config = dict(
    intermediate_size=320,
    vocab_size=2048,
    hidden_act='swiglu',
    positions='rope',
    rope_theta=10000.0,
    rope_fraction=1.0,
    bias='none',
    tie_word_embeddings=False,
    learning_rate=0.0083,
    schedule='wsd',
    batch_tokens=16384,
    max_steps=9675,
)
Each number is 128 + 32 x the weight over its row's rms, rounded and kept within 0 to 255. Layers, rows and columns count from 0. The size above them is the row's rms in percent of the matrix's.

# layer 10 MLP down (transposed), 320x128, rms 0.0694, rows 100-134, columns 0-63
size [101  99 105 102  99 103 104  91  99 102 109  96 106  99  98 100 100 104  97 104 103  97 105  97 109 103 102  93 103 102  94 100 101 103  96]
[[104 148 119 153  87 195 110 133 153  75 143 152  90 143 144 171  83 171 110 130 145 123 193 136  89 196 162  73 123 168 148 152 132 138 155 101 129 106 163  70 158 130 126 185 117 176  98 128  87 144 169 145 182 123 158 117 106  45  74 113 138 152 108 139]
 [110 122 172 152 107 196 143 129 108  93  92 133  78 144  77  84 114  88 168 158 133 124 120 136 139 176 152 128 111 186 119 116  97 132 199 131 112 136 125 165 142 130 209 164  83 114 181  71 100  76 136 128 183 168 167 120 112 114 139 128 125 144 141 153]
 [119 135 109  97  93 130 145 148 149 234 101 140 127 162 153  96 115 105 176  95  66 143 121  71 156 167 147 132 165  86 106 140 137 180  93 161  95 158 127  92  90 163 125 168 118 147 145 154 117 145 179 181 161 122 146 117 103  83 115 160 138 180 124  90]
 [181 154 152  72 103 147  28 109 144 174 123 143 182 124 111  95 119 154 139 116 139 155  92 143 173 130 182  95 104 123 105 155  87  80 123 154  87  96  96 114 202 133 139 135  70 104  98  79 115 130  74 183 106 200 154 130 120 129 126 194 146 136 132 144]
 [149 165 183 105 102 109 162 106 126 121 190  54 195 152 113 149 103 160 147 109 148  82 101 126 115 159 128 120 163 138 137 124 119 120 148 106  89 179  91 144 111 173 136 126  89 183 121 123 182  83 100 106  88 155 125 103 120 183 148 137 163 150 169 102]
 [118 106 128 106  80  86  66 145 123 132 117 179 120  71 108 122  56 105 140 139 120 127 149 106 186 126 112 156  68 124 126 127 153 131 125 156 131 176 100 121  66 165 141 146 130  99 138 191 115 137 110 165 110 134 137 126  85  94 106 131 131  56 107 116]
 [102 117 152 103  92 107  70 114  76  92 117  61  86 104 169  85  70 173 139 137  67 100 120 204  84  96 164 172 132 147 166 124 115 126 124 125  42 121 138 121 146 113 108  66 136 125 172 175  62 105  75 119 121  97 128 116 120 122 113  79 149  91 168 105]
 [137 106 117 118 121 137 207 172 128  99 127  63 139 103 159 132 100  80  79 119 122  95 170 150 154 113  66 109  79 131 127 136 103 131 161 138 111 107  82 134 135 115 108 121 153  84 127 110 139 127  88  93 146 144  88 143 124 107 137 108 194 204 115 116]
 [142 114 150 113 111 124 121 117 110 176  98 137 100 115 163 156 162 140 158 135 119 129  86 175  84 136 113 140 170 157 118 126  90 114 112 119 139  96 108  89 119 210 158 158 154 137 159 134 125 179 132  87 101 128  97 136 138 124 126 151  59 111 122 172]
 [148 144 103  69  94  73 159 101 124 210 110 139 118 113  81 135  71 171 147 149 140  99  86  94 141 144 120 158 158 157 109 115 132  85 116 146 115 126  50 113 123  98  87 159  75 127 161 125  66 142  76 115 136  95 181 100 106 139 141 107 102 128 142  77]
 [ 74 135 161 116 173  93  79 122  83 118 152 171 197 165  77 140 132 151 132 148 111  93 100 184 101 116 144 174 110 101 110 201 112 116  82 180  76 111  82 125 121 104  92 143  73 124 147 110 108 123  71 164  84 176 167 137  77 107 175 115 108 152 123 118]
 [124  97  74 144 141  88  82  74 121 105 128 189 102 105 122 142  91 144  70 114  92  91 118 100 150  82  92 117 122 142 123 121 156 168 119 175 103 137 113 110 133 113 202 118 161 177 127 186  91 109  82 145 145 132  78  90  87 153 114 141 152 126 153 126]
 [ 64 131 110  87 169 154  43  89 108 138 147  88 106 137 128 132 108 111 164 122 161  98 180 108  95 140 166 202 173  93 117 134 170 127 141 134  75 132 199 154 128 108 195 115 179 149  89 134 197 137  88 130 166  83  82  91  83 113 179 106 136 113 131 142]
 [143 137 115  93 113 140 243 151 147 160 163  99 154 163 101 149 117 134 122 145 115 132 119  83 129 122 156 125 130 115 167 121 166  72 126 123  98  89 150 113 190 100 101 169 199 139 150 112 204  97  87 146 146 107 141 149 146 176 183  97 160 119  94 104]
 [134  67 107 117  62 110 121 126 182 113 190 105 116 177 100 128 110 132 181 123 105 152 120 168 118 134 135 178 123  90 124 155 147 103 137  90 123 149  48 121 114 166 132 121 125 123 146 115 120 124 162  89 125  83 103 125 152 175 148 139 122 123  75 138]
 [103 135 137 107 113 122 137 104  86 169  97  56 150 153 105 164 141 138 122  97  68 100 118 169 107 130  79 113 146 128 107 146  91 149 211 125 200  32 122 124 104 118  77 134 111 157 122 112 121 136 152  99 141 131 153 160 143  78 120 144 146 129 119 174]
 [ 93 165 171 144 137 167  27 145 110 140  97 116 112 118  71 121 148 145  82 168 104 102 152 121 151 127  86  69 108 155 123 200  60 140 136 104  86 103 153  85 139 106  82 160 110 125 147 129 153 116  70 122 123 136 138 122 195  91  56 154 115 139 121  63]
 [ 80  56 117  93 109 125 146  71 120 149 126 160 121  67 120 139 141 134 151 102 156 147 182 158  89 144 169 123 149 116 161 122 150 114 138 118 186 206 133 119 147 113  62 121 152 175 107  95 142 168 149 180 113 111 140 156  59 151 171 156 130  92 102 122]
 [108 142 175 145 110 139  82  86 114 155 176 125 134 131 114 131 156  94  92 134 100 121  68  95 124 146 123 106  91 150 165 143  90 105 119 184 198 116 119 125  99 127  92 142 179 163 116 150 116 122 162 117 129 163  76  87 145  97  22 199 140 107 143  73]
 [178 103 169  86 111 154 115 109 133 168 131 119 129  73 101 122 158 104 147  88 113 144 144 105  98 103 152 143 122  42 129  69 194  52 153 139 129 109 132 145  99 102 133 100 151  88 159 103 133  87  99  81 132 171 147 131 112  55  98 168 123 158 178 152]
 [128 165 121 116 144 189 117 154 102 128 194  78 126 137  99 135 138 142 143 123 166 146 190 145  87 154  73 104 172 112 141 116 176 159 140 121 151  82  30 115 162 111 190  59 115  93 141 111 118 135 197 111 132  95  74 118 150 102  96 149 151 131 138  90]
 [121 166 128 140 204 146 179 104  91 101 126 187 132 178 111 113 123 150 112 148 120 117 122  65  99 145 133 126 122 110  95  85 108 128 116 141 156 105  99 131 108 160 131 127 138  81 156 103  90 126 146  94  74 103 154 123 134 176 123  75  99 191  90 151]
 [142 128  87 103 139 151 120  97 146 154 117  85  91  66 129 153 145  85 158 157 173  89 123 125 138 132 154 112 116  86 144 164 173 144 121  98 159 100 128 131 130 143 153 166  66 109 126 115 178 152 130 107 148 166 116  65 116 232  79 106 100  54 193 145]
 [137  97  96  96 115 134 124  86 154 157 113 161 148 221 115 195 101 128 170 125 140 132 162 185 100 150 122  82 196 117 103 148 121 131 128 112 156  99 142 154  54 194 171  97 169 114  73 177 138 140 135 122 146 166 139 127 165  86  95 143 140 134 124 122]
 [171  93 111 126 109 114 180 112 159  92 178 133 117 150 123 104 152 118 116 117 179 106 134 142 119 132 203 168 120 187 173 147 155 130 104 150 110  71  54 126 178 101 155 130  81 121 112 133 163 160 104 146 142 160 105 167 142  92 103  87 166 159 130  80]
 [127 148 124  90 118 129 107  97 135 107  85 163 122 168 146 118 158 150 143 103 171 104 146  70 143  57 153 166  81 158 106 192 150 174  89  54 109 146  80 147 158 115 166 129 141 115  98 158 129 177 186  95 161 117 143 164  65 172 114  84 128 101 130 119]
 [ 97 132 143 110 113  51 142 130  81 139 121 101 150 179 147 122  48 134 131 134 107  89  88 170 122 116 117 119 123 108 165 154 133 192 116 167 151  79  96 195  84 161 127 110 141 142 151 101 112  99  87  84  87 139 199  95 159 133  96 186 141  87 126 111]
 [105 131  51 130 111 152  69 151  95 106 155 114 114 102 151 186 131 106  57 149 129 177 128 113  58 144 105 112 152 184 124 158 143 177 147 122 143 124 101 176 128 151 152 109 200 129 165 151 123  94 133 111 140 114  87  71 108 122 107 192 120 169 208  89]
 [164  99  99 158 108 162  92  90  96 134 169  98 111 127 140 143 196 146 144 109  95 152 100 116 130  85 126 138 134 135 106 132  98 135  96 170 171  93 162 124  89 131  96 111 139 171 114 174  88 102 143 150  89  76 114 109 152 194 122 161  67  49 117 130]
 [124 115 126 155 166 121 105 147 112 102 136  93 170 196 154 127 155 112 182  94 116 107 143 135 109 138  85  62 144 102 108 126 103 122  99 133 166 179 171 106 134  80 159 158 119 150 143 111 208 153 104 118 183 123  96 149 101 153 114 107  71 140 127 151]
 [ 86 163 148 127 105 162 221 155 128 148 139 168 104 177  71  95  47 124 118 177 172 148 103  98  86 159 168 100  54 169 121 140 154 160  80 121 131 126 124 148 146 136 147 124 116  42 151 145 129 137 102 107 115 111 140 123 149 116 146 127 112 115 117 136]
 [106 148 146 138 118 111 139 129 115 174 113 149 122 205  85 160 163  96  93 154  96 149 133  71 138 119 116 129 119 141 109 137 170 112 202 105 113  74 144  91 121 142  85 175 124 108  88 163 123 138 121  86 116 138 150 125 183 129 164  98 124 139 144  74]
 [104 156 124 116 117 157 130 148  78 182 131 107 127 180 108 140 133 125 112 134 128 166 112 136 113  87 117 106  98 188 141 124  61 131 139 125 137 130 167 116 131 107 118  76 124 136 138  91 145 176 128  91 182 136  97 135 148  87 217 131 151 140 120 106]
 [169 149 138  86 113  93  63 113 126 165 133  97 166 126 123 126 121  46 164 127 150 158 126 139  95 189 100 140 127 127 127 115 165 132  90  79 171 184 159 105 182  84  97 139 131 130 100 119 167 110 173 113 126  96  34 160 140  87 105 145 119 124 153 126]
 [162 146 161 187 130 163 171 159  90 125 153  76  77 157 163 152 137 159 180 148  97  98 133 110 150 145 135 141 111  80 113 111 122 153  88 105 157  60 158 183 139 127 149 163 126  77 160 129 105 119 133 111 106  96 117  86 148 166 114  70 164 184 101 157]]
# layer 10 MLP gate, 320x128, rms 0.176, rows 101-135, columns 0-63
size [103 106 100  98  98  95  89 105 101 104 103 102  99  97 102  95 110 100 107  99 101 102 107 101 103 103  96 104 108  91 102 103 102 100 118]
[[ 66 116 135 120 125 138 139 133 156  98  97 111 105 156 101 106 117 154 123 185 160 161 176 133 185 134  90  67  97 139 151 157  72  60 155 146 159 152 119 139 131 193 141 120 111 124 167 115 170  93 156 111 145 106 134 127 182 168 120 147 136 152 102 141]
 [206 170 124  83 142 188 122 189 102 121 194 124 154 138  84 167 104 121 154 149 147 137 143 119 172 162 110 141 206 175 166 110 122  96 156 174 100  92  97 110 151 125 145 161  67 145 138 174 134 138 117  60 159 144 184 118 140 113 108  64 172 135  81 167]
 [183 153 195 123  55 145 104 134 141 146 132 152 116 160 133 162 131 120 150 121 113 144 102 137 123 158 136 159  74 154 166 177  80  99 118 162 147 104 102 117 160 109 123 107 122  84 108 152  70 158  64 133 172 174 147  56 179 183 149 138  98 122 120  71]
 [153 162  68 131 143  70 172 125 142 140 133  74  84 107  66 145 117 105  64 103 169 173  76  88 176 118 121 126  67 147  98 114 108 130 161 158 152 151  23  67 150 119 125 146 144 118 112  96 110  65 117 112 128  33 114 111 107 107  98 160 147 157  99 148]
 [154 161 165 130 120 141 111  85 103 125 166 113 102  87 131 103 142 113 144 132 157 125 167 127 127 180 106  88 170 190 145 124  89 142 122 190 223 112 126  68  96 136 194 179  97 159 124  84 118 104 156 156 128 153 122 215  75  62 158 117 146 208 149 126]
 [ 87 130 118 114  98  81 169 138 173 129  99 132 151 184 115 147 123 140 116  82 198 166 135 140 123 103 129 105 153  67 113 116 111 142  94 183 161  97 162 167 132 119  45 173  84 146 149 150 174 113 186 164 133 156 146  92  68 143 122 204  99 130  77 157]
 [159 106 159 161 159  82  69 143 162 133 159 191 139 141  85 122 143 112 115 139 102 143 123 118 106 105 107  92 138 189 190 166 131 107 113 152 155  98 211 123 103 124 119 122 129 213  88 152 102 115 145 144 153 148 151 164 151 123 110 107 126 139 165 165]
 [124  90 134 107 140 128 155 110 165 150 160 134 130 153 119  96 172 146 150 141  91 135 127  97 142  80 102 158  98  56 121  76 185 110  85 116 103 108  65 103 130 200 112 158 123 141 171 129 190 134 172  82 177  51  74 118 134 136 101 155 103 177 132  77]
 [113 156 110 119 146 146 125 159 124 157 102 192 136 116 110 190 155 131  80 123 122  90 169  91 175 131 179 210 138  97 113 100 138  91  97  68 168 134  85 102 169 152 116  67 126 135 123 128 170 114  88 110  64 135 168  71 106 147 106 186 185 182 147 173]
 [146 108 138 142 134 108 144 118 161  95 161 116 116 110 148 161  99 146 102 103 115 106  74  82 127 130  82 173  99 166 166 128  94 149 157 116 159  78 111 154 122  52 149 107 115 103 149 130 154 153 127 170  99 123 147  88  92 135 151 111 127 129 104 156]
 [110 134 127 143 137 112 126  89 105 132 154 175  96  93 146 147 156 106 120 118 103 161 122 104 140  92  90  97 156 100 149 102 131  99 149 177 118 153  38 104 127 159 173  67 138  97 147 135 174 107 143 151 147 105 125  82  53 150 125  80 180 176 152 100]
 [107 133 141  94 125 127 109  84 193  73 134 136 118 148  65 127 145 139 106 179 119 112 160 152 129 150  93 174 110  98 143 103 119 131 119 138 151 138 138 132 196 143  74 174  99 136 151 162  97 128 128 163 137 128 187  95  93 158 170  90  69  91 114 115]
 [ 97 117  94 151 144 120 127 127 128  65 134  41  65 150 173 130 159 115 170  97 156 118 116 134  66 141  90 101 113 119 110 159  92 165 135 153 101 166 153 189 118  65 116 122  85 131 110 153 141  87 128 181 128 118 118  73 141 163 149 160 146 151 133  86]
 [136 126  89 131 143 140 173 143 161 187 105 153 131 164 142 109 113 145 130 145 170 158  75 172 179 109  98 152 142 175 136 126 140 130 153  92 152 144 119  67 164 140 191 145 164  41 119 148 140 100  90 106  76 103 147  89  98 171  94 123 124 117 140 172]
 [133 152 214  62 132 194 127 170 126 148 147 196 169 156  96 162  79 150 141 132 176 102 147 134 129  90 115 174 116 114 147 127 148 105 108 146 163 114 102 106 145  83 140 120 131 106 126  91 248  97 133 186 147 173 153  73  97 115 162 134 142 122 112 101]
 [ 87 139 121  96 109 149  87  53 130 105  93 158 123 156 157 167  67 141 114 137 154 170 157 148 161  91 134 170 180 191 116 117 129 100 129 141  83  81 184 182 165 139 150 151 151 151 116 172 120 170 197 157 193 169 114 122 206 151  98 121 123 128  76 132]
 [105 130 118 106  35 154 125 125 182 118 153 122  81 155 186 138 119 188  81 111 135 118 124 128 150 148 156 114 126 125 165 122 149 122 116 118 174 120 111 125 102 142 126 115 162 112 165 180 144  79  92 153 146 171 100 102 135  80 133 151 119 109 144 175]
 [165  96 187 132 192 156 122 114 167 163 174 168 120 150 147 130  64 106 119 166 151 135 130  59 156  99 146 136 119 187 132  81 116  79 141 148 104  60 116 137 146 163  96 152 114 161 156  95 129 133 138 176 103  99 131 136 169 155 127 123 157 115 184  53]
 [160 121 113 113 130 131  90 151  86 130 151  91 115 113 132  73  88  82 129 137 164 176  99 102 147 114  95 151 133 156 127  78 157 131  96 152 109 148  70 144 167 134 104 121 101 165 141  64 153 162 151 131  93 140 167  96 179 105 114 104 143  94 129  84]
 [ 98 155 133 130 153  92 118 130 180 155 162 157  99  88 131 112 189 173 103 137 181 131 110  85 111 177 151 154 162 181 150 119 125 133 221 108 130  93 114 155 137 152 128 118 113 114 152 104 128 128 104 150  71 144 104 103 131 103 166 157 160  72  79 125]
 [ 88  97 169 163 130 145 160 154  91  81 127 118  99 136 143 150 113  76  72 126 124 145 133  92  98 118 112 141 111 159 141 118  98 122  91 121 140 148 131  74 145  98 113  90 131 103 140 116 143 115 156 128 142 100 135 122 143 145 167 115 139 143 135 193]
 [101 142 139 138 106 121 120 151  73 144 106 152 183 140 124 139  97 148 185 147 139 138  79 113 189 140 158 189 170 136 182 130 128 111 106 134 124 121 119 191 122 132 123 125 119 126 190 109 150  96 126 121 170  99 120 147 150 153 126 151 122 119  89 155]
 [ 93 118 127  76 141 170  94 122 137 161 115 149  94 129 110  96  99 119 113 145  88 148 109 132  85 119 127 176 109 137  67  43 122 145 150 138  94 211 120 142 150 151 142 100 142 134 140  70 102 132 145  96 108 100 113 149 150  97 139 166 127 136 167 113]
 [179 138  62 106  69  93  56 121 131 126 125 118 149  84 136 133 133 207  86 131 203 136 162 151 147 105 147 160 134 140 150 140 143 164 193 152 141 173 101 203 145 112 113 137 131 136 114  97 117 123 127 150 101 140 102 125 144 152  94  97 123 165 147 126]
 [141 122 131 167 115 176 152 106 109 102 137 150 145 135 130 108  83  75 113 149  94 116 184 121 128 166  89 132 133 120 151 116 163  81 157  82 113 133 107 110 209 180 184 110 106 173  99  50 134 102 175 130 174 144 161  84 169 152 100 161 158 118 141 112]
 [141 149 120  94 183  76 179 142 149 132 155 120 142 152  76 177 109 167 144  92 151 185 117 139 128  99 140 163 109 123  79 121 150  39 116  72 132 200 127 131 144 135 154 152  99 132 124 113 126  90  94 105 136 108 178 151 164 115  92 159  69 166  37 159]
 [148  74 107 125 138 112 219 153 150 148  87 162 129 181 136 167 169 148 137 107 135 120  95 123 142 142 140 105 212 104 166 114  73 141 113 148 156 156 147 181 122 144 168  75 102 161  91 167 172 155 177 111  97 151  80 153  64 126  80  83 142 122  83  94]
 [123 109 126 138 173 166 104 159 102 142 155 103 111 129 149 148 185 140  97 126  72 128  68 123 149 178  76 127  81 116 122 135 134 114 155 100 142 107 105 147 147  89 135 112 114 130  95 128  87 151 161 154 158 115 146 138 113  64 146 116  80 139 136 138]
 [101 161 150 106 146 111  84 111  97 112 150 115 135 116  92 140 112  93 128  84 155 108 121 112 105 141  85 113 161 123  93  81 146 152 153  84 154 107  88 140 170 125 127 118 168 129 139 142 176  98 125 116 123  83  72 131 121 151  57 120  89 106 167 165]
 [124 103 153 140 131 110 164 140 153 133 102 162 136 126  73 198 109  93 174 152  90 173 106 172 107 117 128 121 169 121 140  72 114 160 166 155 180  74 114 104 107 121 150 155 103  89 143 158 113  85  60 103  83 195 134  82 129 158 109  69 158 146  81 133]
 [115 166  95 106 141 192 164  86 168 121 117 158 160 142 149 156 116 165 127 148  46 104  99 180 166  91 172 104 197 151 132 168 153 122 126 174  73 121 102 100 127 116 105  91 131 179 112 131 124 105 136  85 172 127 146 118 174 153 120 174 102 159 102 140]
 [120 113 134 120 147  80  55 136 125 185 157  75 160 123 107 126 107 143  84 105 150 104 157 133 114 124 148 109 156 114  94 153 172 199 137 108  87 110 132 177 147 150 164 162 141 143 172 160 149  93 109 142 196 103 137 133 166 183 139 148 173  84  96 138]
 [137 115 147  87 128 146  93 118 116 144 135 157 144 148 136 109 112  89 111 138 174 115 131  89 101 118 146 144 158 138 196 116  49 162 131  98 170  86 128 178 199 112 144 136 125  98 144 131 152 123 194 108 174 175 160  64  72 140 126 162 129  57 153 127]
 [154 172 137 146 123 116  78 148 163 147 123 137 102 156 113  83 144 142 136  87 133 165 131 113  45 111 112  64 141 118 129 117  90 113 157 104 112 156  91  33 131 154 143 208 143 111 133 121  76 110  78 114 102 137 156 115 178 139 131 104  95 121  51 109]
 [188 146  85 128  95 111 140 134 105 163 212 143 107 129 115 164 147 142 153 146 106 178 130 121  58  99 121 171 148 137 139 139  91 149 126  57 170 157  89 157 148 160 151 130 182 113  88 174 120 104 131 110 151 222 160 140 153 178 103 121  88 111 171  70]]
# layer 10 MLP up, 320x128, rms 0.183, rows 101-135, columns 0-63
size [ 98 101  98 101 101  98  87 104 103 109  98 108 102 103 101  98 104  99 103  98 101 104  99 115 101 106  91 100 104  99 101 103  99 100 106]
[[155  92 126 124 135 157  99 126 154 144 175 112 137 128  95 150 129 203 166 130 153 130 152 113 178  67 138 161  79 130 120 101  57 150 168 131  65  58  77 159 141 169 164 138 139 165 115 188 118 149 141  97 123 113 120 134 179 151 101 149 172  93 188 149]
 [104 128  92 130  78  78 137 159 150  99 158 105 122  76 158 105 159  95 106  69  94  85  89 140  86 118 124 129 159  91 132 126 115 110 160 184  81 163 131 131 139 101 105 123 100 132 141 135 118  67 104 111 150 128 110 162 140 147  91 156 123 169  66 115]
 [116 121 144 108 192 133 103  71 117 131 111 150 160 119 103 133 140 153 180 114  78 135 197 138 142 116 176  57  89 158  93  99 104  98  83 132 154  78 133 137 145 100 126  99 138 132  97 122 106 112 141 143 144 139 119 120  88 104 148 152 166 141  88 120]
 [ 98 125  98 109  67 153 115 179 104 115 129 116 161 122 180 142 146 145  99 120 129 148 170 128  51 125 106 161 108  95  98 128 144 114 183 107  49 137 160 129 118 113 107 154 203 134 171 176 138  87 104 180  95 131 109 170 134 136 129 142  81 103 124 162]
 [125 108 143 156 139 142 176 167  69 130 146 136 145 105 105 114 161 183 140 147 163 125 116 131 112 131 190 187 178 121  79  70 135  95 126 171 120 136  64 100 111 122 100  77 175 106  68 161 116 159 101 167 116 110  92 110  64 155 182 162 160 159 143 139]
 [121 154  70 103 150  99 130 221 131 133 115  90 120 148 134  88 100  71 108 166 159  71  93  97  61 134  53 129 120 198 180 157 112 130 133 143 134 129  88 118 152  91 163 156 113  96 140  85 124 141  87 143 109 110 111 133 154 128  91 113  90 131 203 118]
 [167 181 165 111 132 127 149 119 131 140 139  96 154 168 166  78 136 126 145 153  48 145 182 119 122 116 114  98 176 173 136 103  69 115  99 108 132  87  50 127 112 121 129 124 171 201 200  73 135 145  76 161  57 144 120 151 113 115 138 125 183 147 140 104]
 [112 114 123 127 132 158  90  83 124 134 102 129  63  82 126 155 194  68 115 181  99 128 149 186 172  79 127  94 170 113 148 134 151 141 185 155 130 115 138  90 115 139 120 166  89 121 187  74 104 211 131  84 161 151  73 129 149 147 110 148 153 117 135 129]
 [143 108 158 200 147  89 112 113 178  70 101 116 154  86 125 123 147 103 126  76 135  76  61 123 141 111 102 153 128 113 169 126 165 139 141  96 164 134  82 105  86 189 170 142 102 214 101 168 127 141 109 133 171 114  84 149 127 129 134 101 127 132  99 147]
 [170  84 135 125 140 148 204 142 119 109 185 113 135 120 105 123 143 146 102 113 163 200 107 150 171 166 129 159 118 126  88 138 109 116  78 107 153  72 137 114 161 120  75 172 130 181 168  91 195  74 153 183 167  79 108 158 136 123 124 164 154 110 126 157]
 [ 98 143  91 126 116 154 199 111 162  76 164 151 116 129 156 107 120  98 102 164 168 140 178  84 135 205 159  90  98 162 124 153 103 109 188 133 125 130  43 190 117 110 109 109 102 146 156 135 129 103 106  96 169 144  96 135 132 169 101 159 134 151 156 127]
 [124 111 120 112 152 198 100 179  97 153 166  94  57 130 128 136 101 124 170 182 167 143 146 140 163 173  82 110 126 154 124 148  56 165  94 165 162 105 156 110 126 140 115 115 146 146  59  24  89  97 122 134 111 119 153 162 132 108 149 102 134 202 170 188]
 [143 175 156 204 217 114 128 151 181 128 150 129 155 165  80 120 146 158 116  63 133 145 107 136  76 147 104 146 151 127 101 144 160  74 148 204 166 135 140  97 102 170  99 142  96 144 134 105  91 130 124 132 135 162 120 138 149 147 108 124  95 107 120 153]
 [109  92 170 126  97 162 145  94  58 150 119 113 107  97 126 102 154 145 153  90 157 121 126 152 150 124 123 111 128 110  97 188 153 123 186 165 111 123 120 143 146 180 138 204 106 134 124 194 129 137 174 167 130 128  72 150 102 124 106 182  81 114 142 151]
 [151 114  88 154 132 150 138 117 107 146 190 153  88 108 105 153 152 123 116 136  71 145 136 124 148 110 218  54 162 103  69 139 112 154 126 143  99 126  98  99  78 155 107 103 126 143 121 119  84 196 110  61  91 141 118 134 143 114  98 130 162  78 151 128]
 [ 50 120 110 117 115 111 217 147 125 148 185 116 138 138 153 111 165 152 165 104 121 143 138 111 137 196  87 175 141 122 116 135  87 183 138 113 183 201 117 155 125 118 154 204 181 190 146 154 118 109 116 147 119  65 146 122  99 121 137 163 114  66  86 155]
 [ 88 164 160 138 163 114 123 146 144 171 103 118 138 138 151 149 143 199 115 107 145 170 116 150 191 116 156 140  94 173 206 118 107 185 149 133 118 117 108 143 124 157  83  43 117 178 151 159 136 119 100  83 134 106 146 111 161 141 163 159 108 106 157 123]
 [109 107 173 117 119 133 130 159 104 191 117  92 102 188 156 163 187 130 178 142 144  91 108 172 148 155  57  97 108  43 151 119 161 143  98 131 153  95  81 122 136 152  97 153 117  77 154  51 172 181  66 142  49 128 128 145 128 111  96 136 124  72 121  55]
 [139  97 143 118  54 133 139 117 100 119  86  90 130  92  95 105  63 100 116  95 134 180 170 149  62 157 124 106 145 112 195 158 116 116 136 151  94 110 156 157 153 154 110 106 132 167 196  80 111 160 109 164 112 128 120 171 126 153 169  92 142 138 201 148]
 [103 124 146  53 171 136  62 180 149 226 114 101 132 109 135 151 132  99 107 157  88 145 137 139 102 147 134 152 135 105 148 147 170 107 118  94 124 147  82 152 154  73  78 150 116 156  74 110 127 156 215 188 142 124 144 170 172 119  85 147 167 104 160 122]
 [156 144 160 174 184 136 146  35  84 115 129 169 115 147 140 101 159 134 155 109 160 122 126 108  82 142 129  71 129 172 171 114 161 104  86  93  92 120 141 172 105 173 135 139 156 142 150 145  99  68 173  59 135 126  53 155 105 137 179 137 106 146 122 144]
 [130 119 105  77 120  99 173 172 106 128 118 105 166  87 145  94 167 114 152 131 133 133 143 133  89 139 111 154 151 127 149 111  94  87 136 135 131 158 164 113 108 140  77  90  40 127 166  66 142 107  76 165  79 107 118 134 137 121  95  80 109 119 137 104]
 [ 82 169 116 134 178 103 103  61 105 160 138 123 180 147 118 112 165 196  92  97 141 134 150 111 132  99  94 121  68 132 146 109 170 130 161 111 147  76 122 122 142 168 152  90 109  66  99 160 142 176 112  89 107 100 154 147 115 131  81 116 134  43  62 132]
 [136 152 109 124 146  65  81 151 172 137  90 131  95 125 156  86 112 108  87 112 141 152 147 106 116 139 181 172  84 121 134 142 173  93  83 121 109  45  75  67 120 132 140 124 146  79 163 169 124  96 125 110 146  94  60 137 158  98 133 149 177 179 159 143]
 [128  95 108  86 109 181 151 136 150 145  96 177 125 163 140 152 132  96 130 158 122 149  85 163  88 175 157 184 140 199 121 146 118 139 115 177 128  82 175 131  95 174 123 111 154 203 163 177  94 160 134 129 141 175 142 108 125 130 184 122 170 187 163 155]
 [132 134 110 191  37 122 127 162 127 132 129  85 150 126  95  96  99 109 110 125 130 112 122 132 113 111 137 113 132 133  87 127  87 174 106 124 107 107 204 176  97 142  98 127 178 151  95  94  52 157 150 182 133 120  97 123 116 123 141  78 175  99 122 111]
 [112 116 149 153  90 126 113 119  93 116  83  81  97 102 108 165  86  88 164  81 123 128 167 145 103 121  81  95 123 128  80 147 146 127 167  94 161 134 140 148 154 118 141 130 105 155 141 109 114 145 110 143 105 129 160 122 159 147 115 121  64 152 153 148]
 [133 142 146  75 149 127 117 109 122 106 160 126 140 148 201 149 144 134 111 101 165 155  52 120 140 133 120 139 113 135  88 141  98  93 124 114 113 150 113  96  90 139 149 170  97 174  91  86 125 119 161  64 112  55 159 156 173 112 184  95  73 179 106 101]
 [118 127 144  96  72 127 166  72 109 111  80 107 109 123 124 153 118  98 138  91 100 123 166 169 113 161 154 117  94 111 143  74 192  44 117 113  85  93 112 129  83 142 146 129 122 130 224 113 148 165 143 132 128  46 119 109 172  65 115 176 131  89 103 172]
 [161 116 111 103 101 113 155 152 130 140 139 154  93 108  88 173 133 141 160 148 132 103 109 117 178 127  61 145 196 130 145 209  77 172 158 102 151 110 166 134  90 168 167 159 113 156  92 151  78 153  95 121 144 155 129 168 145 140 156 105 142 130 171 158]
 [177 122 120  65 109 161 119 169  90 196 115 113 169 110 131 165 166 187 126 120 160  73 143 177 101 168  87 132 149  78 142 115 154 105 102 176 104 130 156  80 172 109 151  98 118 166 135  96 182 102  75 171  91  78 142 108 147 173 144 136 169 109 174 201]
 [111 118 132  46  61 117 111 174 147 103  99  69 103 142 133 153  93 178 110 129 141 106 152 163 132 100 122 197 120 131 106 144 139 182 137 153 104 113 117 156 167 114 177 127 164 151 184 133 196 156 106 175 137 170 126 127 153 102 134 142 163 144 137 111]
 [102 134 115 139  98  75 164  93 122 193 110 168  96  98 180  86 132 113 159 134 175 115 143 175 121 148 106 103 132 102 155 120 141 130 181  83 121 129 130 121 110 112 128 155 115 130 139 181 113  97 127 155  80 124 158 156 142 102  84 124 128  79  92 135]
 [122  87 145 190  78 160 139 159  88 101 101  87  79 104  82  76 117 154 108 154 150 102  65 120  86  62 115 114 135 149 118 172 100 128  55  51 158 170 121 177 138 103 196 102 153 111 138 102 114 161 125 132 124 127 149 112 159 171 138 153 108 149 158 136]
 [134 193 117 102 165 160  92  62 113 165 102 127  92 158 121 147 127 144 188 191 112 132  87 213 155 127 144 158 182 158 140 119 131  55  85 157 101 146 137  84 126 130  98 146 148  96 136 124 151 108 130 156 141 117 112 103 144 102 141 107 125  96 127 124]]